config.toml
d_model = 96
norm = "layernorm"
positions = "rope"
qk_norm = true
attn_scale = 0.177
bias = "none"
tie_embeddings = false
parallel_block = true
init = "orth"
init_std_down = 0.0
warmup_steps = 342
decay_shape = "pow"
batch_tokens = 8192
train_tokens = 94180000
steps = 11497
Each number is 50 + 15 x the weight over its row's rms, rounded and kept within 0 to 99. Layers, rows and columns count from 0. The size before them is the row's rms in percent of the matrix's.

# layer 2 MLP up, 384x96, rms 0.0717, rows 113-129, columns 0-95
009:59 66 55 80 55 55 59 77 75 67 33 39 98 30 49 62 39 64 47 48 41 42 51 47 52 50 52 39 61 66 53 55 41 51 84 36 66 64 39 52 59 60 62 51 46 57 42 60 64 88 55 73 74 57 68 79 48 42 51 59 51 64 28 56 57 78 48 76 42 60 66 48 63 71 39 64 56 64 71 48 71 72 53 63 38 27 48 40 58 43 55 81 61 43 57 62
113:58 62 19 34 82 51 59 50 38 53 43 59 49 47 69 55 32 39 33 41 47 15 72 42 37 31 35 55 40 53 77 60 71 42 66 51 56 32 40 37 64 52 69 70 59 70 59 61 40 39 54 33 49 39 46 38 59 25 19 50 52 44 29 23 34 40 45 41 45 46 55 79 69 82 55 34 52 44 65 73 55 60 84 48 57 57 63 47 27 42 65 64 42 38 33 27
012:42 30 14 59 16 52 33 56 37 46 17 40 50 56 34 26 37 32 39 28 48 39 40 22 26 51 42 49 58 31 44 25 47 21 55 53 58 23 47 07 47 32 56 44 39 45 58 38 54 42 43 26 51 42 20 53 42 37 50 32 51 33 31 66 58 65 48 36 44 45 41 26 38 63 37 47 43 52 49 61 35 37 36 50 27 59 45 48 45 42 39 48 17 39 33 50
020:30 44 31 24 89 53 45 22 44 32 86 51 41 48 52 67 56 24 40 67 44 65 56 34 64 50 45 42 37 72 50 55 51 44 43 50 38 50 65 57 39 35 39 42 72 46 70 49 47 43 30 48 31 37 61 37 48 41 39 53 29 43 31 62 55 59 53 21 52 50 28 45 44 24 54 47 37 33 49 48 12 41 38 54 53 49 45 38 29 53 34 29 00 46 35 41
276:54 47 32 36 61 59 73 26 62 68 48 30 47 31 58 74 50 53 57 69 45 48 25 52 41 46 46 52 53 33 60 69 58 51 47 38 45 56 47 12 31 48 51 38 39 73 34 69 69 58 60 31 21 36 51 47 28 51 48 84 35 56 52 40 27 43 45 61 58 63 65 49 52 52 81 45 59 39 57 50 35 89 69 61 72 26 57 46 49 60 87 53 40 29 29 33
013:59 60 37 52 44 57 51 46 65 66 71 48 53 48 57 45 29 52 62 82 48 65 45 54 80 57 40 51 62 60 64 51 45 59 56 59 41 77 68 62 59 48 48 61 83 48 34 50 70 99 61 68 68 40 80 67 53 71 65 63 46 63 65 69 62 67 50 66 53 48 63 55 79 71 52 51 69 58 59 34 39 62 71 44 48 32 52 54 48 67 62 59 74 58 52 69
046:61 58 39 47 56 54 64 63 59 58 60 43 73 68 54 64 32 15 49 78 58 66 39 48 66 45 48 50 48 57 64 77 60 40 54 38 52 63 80 24 59 48 58 63 83 27 57 46 58 91 52 52 37 42 35 54 35 54 58 49 54 34 60 62 61 70 49 43 59 58 65 63 95 54 46 52 54 29 42 33 35 27 91 38 65 64 25 62 47 59 58 44 40 60 46 47
087:74 35 72 60 51 63 61 47 50 65 16 67 52 45 29 40 35 66 52 13 46 46 50 36 38 52 66 34 47 57 44 38 42 77 75 55 23 63 24 56 42 51 34 47 60 53 50 47 15 62 71 62 33 55 47 61 36 46 41 62 51 76 74 61 44 80 70 73 40 55 59 47 65 30 67 41 64 46 84 82 58 62 54 65 30 50 48 48 60 43 40 44 53 38 32 57
189:47 47 46 32 32 76 48 55 39 61 51 40 48 40 52 45 43 51 44 65 44 25 33 42 25 46 57 54 48 52 70 52 64 54 57 37 38 41 38 29 26 44 77 53 57 52 30 58 64 55 55 51 74 57 39 54 55 43 59 42 51 56 46 38 19 53 46 85 86 77 48 54 53 81 85 29 59 52 43 43 53 64 43 55 73 42 38 63 52 88 63 54 34 06 28 43
191:68 42 38 73 72 70 59 50 60 61 54 60 54 53 39 64 36 45 34 49 35 29 47 23 63 59 42 53 66 49 43 53 85 94 45 44 59 37 36 37 57 28 30 39 35 55 73 74 54 71 37 19 63 56 54 37 35 44 37 59 39 52 42 33 47 58 69 25 46 42 33 55 24 27 56 47 55 38 29 31 33 44 63 47 51 54 73 73 39 23 61 56 80 47 44 50
008:48 42 58 46 41 24 47 45 47 65 68 62 39 71 56 26 49 44 83 49 62 50 37 69 37 35 50 60 67 45 71 57 42 68 47 48 39 68 39 64 56 56 45 55 70 24 50 46 52 62 81 53 36 37 53 38 58 58 44 58 34 61 84 71 37 13 66 56 58 50 49 58 44 71 55 39 63 53 50 77 33 61 50 19 60 09 64 61 32 58 53 34 88 71 57 51
018:44 45 62 42 40 37 56 44 57 48 63 33 47 25 57 62 50 54 41 78 43 53 51 61 69 60 56 54 49 60 58 18 49 56 38 36 66 55 40 84 41 62 41 56 27 46 21 56 59 46 28 61 47 45 38 41 49 46 51 57 48 61 60 22 46 21 48 56 42 46 18 56 47 54 50 47 42 52 35 43 63 58 31 26 55 00 41 48 37 46 61 48 45 65 63 53
010:52 68 46 63 56 39 39 77 60 58 20 57 60 64 24 37 58 51 54 19 69 59 53 60 17 51 72 67 46 21 50 68 50 52 66 51 54 53 39 18 69 74 35 37 58 47 61 48 64 33 58 57 50 59 55 54 88 59 58 42 53 50 37 73 45 44 62 51 51 64 57 53 59 55 33 64 65 40 58 86 31 38 60 47 51 93 64 83 47 46 48 41 56 38 50 67
011:43 29 08 50 70 53 38 28 53 38 59 50 40 52 41 32 40 47 31 43 45 60 49 26 38 44 32 44 41 66 34 26 44 45 55 61 40 28 38 37 45 37 65 42 47 36 67 39 55 59 47 15 61 43 42 41 54 35 51 53 35 38 36 77 71 77 37 27 31 40 39 35 50 53 50 42 45 33 64 47 18 52 34 37 28 41 38 55 57 57 41 33 00 39 23 53
012:64 63 31 62 44 59 55 53 53 66 52 73 39 82 52 46 48 33 66 51 55 65 56 49 42 48 47 54 64 48 61 84 54 59 66 64 46 70 65 45 49 40 48 45 92 39 54 43 34 86 75 54 41 59 73 58 55 81 59 54 50 54 68 76 56 68 46 53 71 55 79 40 75 61 61 49 67 43 58 52 24 54 86 56 50 95 52 61 63 60 48 47 64 46 36 57
010:57 67 58 54 71 61 53 48 73 57 64 57 54 64 51 38 66 63 77 54 58 60 61 57 54 62 57 56 53 54 57 49 57 62 63 69 47 62 61 52 58 58 63 64 67 54 62 61 56 88 80 63 74 65 71 57 80 76 56 58 45 57 45 74 81 85 68 51 59 52 48 61 64 58 67 55 75 40 84 68 35 67 53 49 40 41 50 76 63 60 60 68 60 46 60 89
013:30 32 61 20 30 37 49 25 36 32 59 52 29 52 50 52 49 41 35 42 45 39 53 56 42 40 42 56 37 41 36 22 51 42 21 37 41 46 38 57 44 31 47 35 31 46 48 49 27 16 34 40 25 46 10 37 37 37 31 35 49 38 51 33 43 21 62 32 42 40 35 56 28 37 68 40 38 47 26 41 58 34 29 34 57 07 41 36 44 38 50 38 39 52 48 44
# layer 2 MLP down (transposed), 384x96, rms 0.0322, rows 113-129, columns 0-95
016:34 37 43 42 36 59 39 22 36 32 51 57 20 63 44 40 34 24 57 43 61 48 76 44 35 54 31 43 32 30 59 37 77 49 19 52 45 24 34 49 35 60 67 36 56 33 47 43 45 40 17 42 32 45 45 43 47 44 28 51 49 16 65 42 15 32 43 22 49 42 36 59 70 34 57 42 51 29 21 46 39 48 43 36 43 39 51 50 53 41 44 17 36 68 50 50
127:66 66 30 40 76 66 37 46 38 75 48 60 50 38 42 45 57 46 45 34 43 57 46 50 39 49 76 57 60 53 55 56 25 38 33 54 21 23 70 05 47 56 25 89 60 29 55 39 47 53 42 58 40 35 50 43 51 44 28 58 54 56 71 57 30 55 71 62 19 40 18 46 57 52 62 40 52 55 52 55 68 60 85 50 65 29 41 49 72 49 69 49 61 60 62 62
014:36 41 64 33 60 44 46 42 44 45 78 61 43 35 53 58 38 59 33 54 43 48 39 65 56 33 31 36 45 37 31 60 54 65 45 36 57 59 14 59 44 59 24 40 33 43 24 52 51 49 34 34 47 42 52 32 34 62 44 55 30 57 41 24 37 19 35 32 58 33 33 68 40 20 38 20 42 19 38 22 32 49 67 36 65 28 54 39 40 50 63 11 43 57 38 55
019:58 49 54 64 35 49 77 55 51 76 09 55 47 57 23 28 34 62 34 31 42 56 29 58 39 39 47 66 56 24 28 50 36 34 36 38 50 45 46 45 64 48 41 49 00 48 36 51 59 61 67 35 63 48 38 59 61 49 63 41 68 55 44 44 45 31 46 53 47 43 58 61 28 79 40 44 44 55 40 32 77 36 33 50 56 57 34 42 48 26 45 60 80 43 57 59
192:58 63 44 58 58 35 47 25 64 48 48 29 39 46 47 65 46 41 48 61 47 48 53 59 57 35 66 54 51 32 48 58 79 57 45 47 26 59 32 43 43 57 23 58 00 53 52 71 40 39 42 77 35 73 57 55 36 46 38 63 43 59 61 36 39 67 67 24 54 41 80 31 45 43 46 48 58 63 59 55 54 67 58 47 57 19 48 26 48 63 69 39 91 43 70 62
014:41 61 57 53 40 52 28 33 50 17 52 80 37 61 50 40 71 52 51 54 61 49 64 44 19 39 59 40 26 21 40 58 41 60 53 47 22 17 57 49 57 43 60 53 26 60 83 51 55 48 23 37 40 53 46 54 63 39 28 42 53 42 26 51 39 50 62 41 47 70 40 52 38 51 50 37 19 78 49 35 57 42 27 36 43 68 22 48 48 26 29 28 59 41 27 30
046:38 59 62 86 56 65 41 39 50 40 45 60 32 38 55 14 66 75 49 38 25 54 64 49 26 62 47 69 49 35 42 54 33 46 56 54 46 33 26 69 49 60 30 30 00 68 50 56 57 32 61 58 49 48 53 59 68 40 50 47 45 74 41 52 36 44 69 48 49 49 22 55 17 47 69 54 48 59 57 53 54 60 13 66 32 52 81 55 63 35 37 43 44 48 62 56
127:46 35 39 34 53 42 46 41 63 62 52 35 56 51 76 77 46 40 41 70 56 43 57 55 88 58 33 59 40 44 68 25 60 34 30 41 76 38 65 52 74 30 67 81 32 29 51 51 96 47 32 58 62 53 49 65 61 47 53 47 48 40 61 12 46 58 41 36 48 33 45 65 39 51 33 46 35 61 33 47 57 29 38 36 54 80 48 36 46 75 58 57 41 73 55 37
195:87 42 50 54 45 52 55 42 73 52 47 57 49 50 61 56 41 55 49 64 46 58 59 71 60 34 86 51 44 52 29 66 43 48 58 42 30 58 52 49 69 54 37 44 74 43 71 44 36 54 46 41 28 65 31 39 63 53 49 42 36 62 73 41 54 44 63 43 30 37 75 37 51 36 28 76 34 59 40 62 63 44 61 57 55 38 40 29 48 34 40 29 00 83 60 40
202:48 23 35 50 42 35 42 63 53 52 41 60 48 55 76 58 13 48 42 52 38 48 58 61 29 66 39 42 45 61 40 46 50 59 37 54 50 37 57 28 09 80 80 59 15 59 39 69 81 35 37 45 62 43 59 57 56 54 39 59 46 47 62 58 56 56 38 50 77 37 29 87 24 70 47 47 51 55 31 33 69 56 50 60 64 61 41 31 51 66 59 50 76 32 43 68
011:55 70 47 63 51 49 46 62 39 25 38 58 62 14 64 89 63 66 23 59 44 57 53 20 51 33 60 44 35 37 30 50 34 66 78 61 64 44 73 67 57 48 34 78 58 87 57 58 37 41 60 53 50 51 49 65 22 48 50 45 68 38 32 40 71 66 59 70 61 72 29 43 42 51 56 46 35 55 52 39 45 40 52 65 44 73 26 34 63 27 34 47 31 47 40 52
017:61 73 43 53 49 65 45 61 38 41 32 54 63 64 53 77 55 36 74 31 63 39 80 45 39 48 65 62 29 49 56 53 54 47 51 65 41 55 70 52 42 59 66 56 79 66 75 67 39 61 54 45 21 64 76 35 51 28 25 45 65 15 64 82 41 67 42 52 39 74 78 31 63 40 58 56 67 36 54 56 55 42 50 69 50 85 63 48 45 54 27 57 66 49 60 34
013:45 53 58 53 28 61 62 65 54 51 63 62 51 41 88 95 46 70 51 55 50 46 79 52 86 51 56 46 68 59 79 55 52 52 38 72 75 63 74 84 54 54 51 46 72 64 61 55 53 78 63 49 69 52 62 55 34 43 44 70 55 40 52 39 92 45 49 46 67 41 51 60 54 48 63 65 25 45 37 53 38 60 63 56 55 39 61 66 45 52 34 67 82 52 53 60
012:39 63 97 32 43 46 73 44 54 50 50 61 42 37 35 44 45 71 27 54 58 52 33 50 57 31 29 43 44 43 44 50 29 52 44 21 42 48 40 29 38 65 35 42 14 44 30 61 54 37 59 50 59 19 56 64 47 71 61 63 54 62 40 43 25 36 40 40 77 55 33 70 39 55 44 55 36 56 26 36 44 48 60 44 91 50 18 36 29 40 50 36 36 47 41 68
015:70 46 64 37 61 33 27 48 57 34 69 57 43 46 39 26 65 66 32 61 38 43 34 38 77 49 48 33 52 51 31 55 30 53 66 56 33 41 36 42 72 38 41 63 48 77 47 42 64 39 56 47 81 46 28 56 49 65 56 50 46 99 10 41 56 72 56 48 65 48 57 62 09 45 46 45 30 83 62 32 64 36 50 51 51 66 43 57 52 34 51 60 49 43 29 49
012:36 64 59 43 20 25 72 62 66 49 36 55 50 54 79 74 67 71 28 45 60 52 45 57 80 41 39 58 55 35 50 45 39 56 33 36 50 58 36 43 60 69 52 57 28 39 68 54 57 44 41 44 67 61 49 62 42 25 61 42 54 63 59 30 51 35 26 36 53 78 59 62 43 72 30 63 28 50 22 50 69 43 48 51 76 76 44 57 39 51 48 35 99 52 43 29
013:69 51 42 42 85 38 62 55 46 84 23 14 69 26 54 48 54 54 52 43 38 53 05 44 52 66 43 51 56 47 31 51 41 44 58 33 59 66 37 50 41 66 32 72 32 36 39 41 66 30 55 54 51 51 53 36 44 43 68 26 44 43 38 39 44 63 42 67 23 45 37 22 34 53 19 35 63 24 65 60 47 47 51 52 44 78 45 43 38 72 55 66 31 43 60 37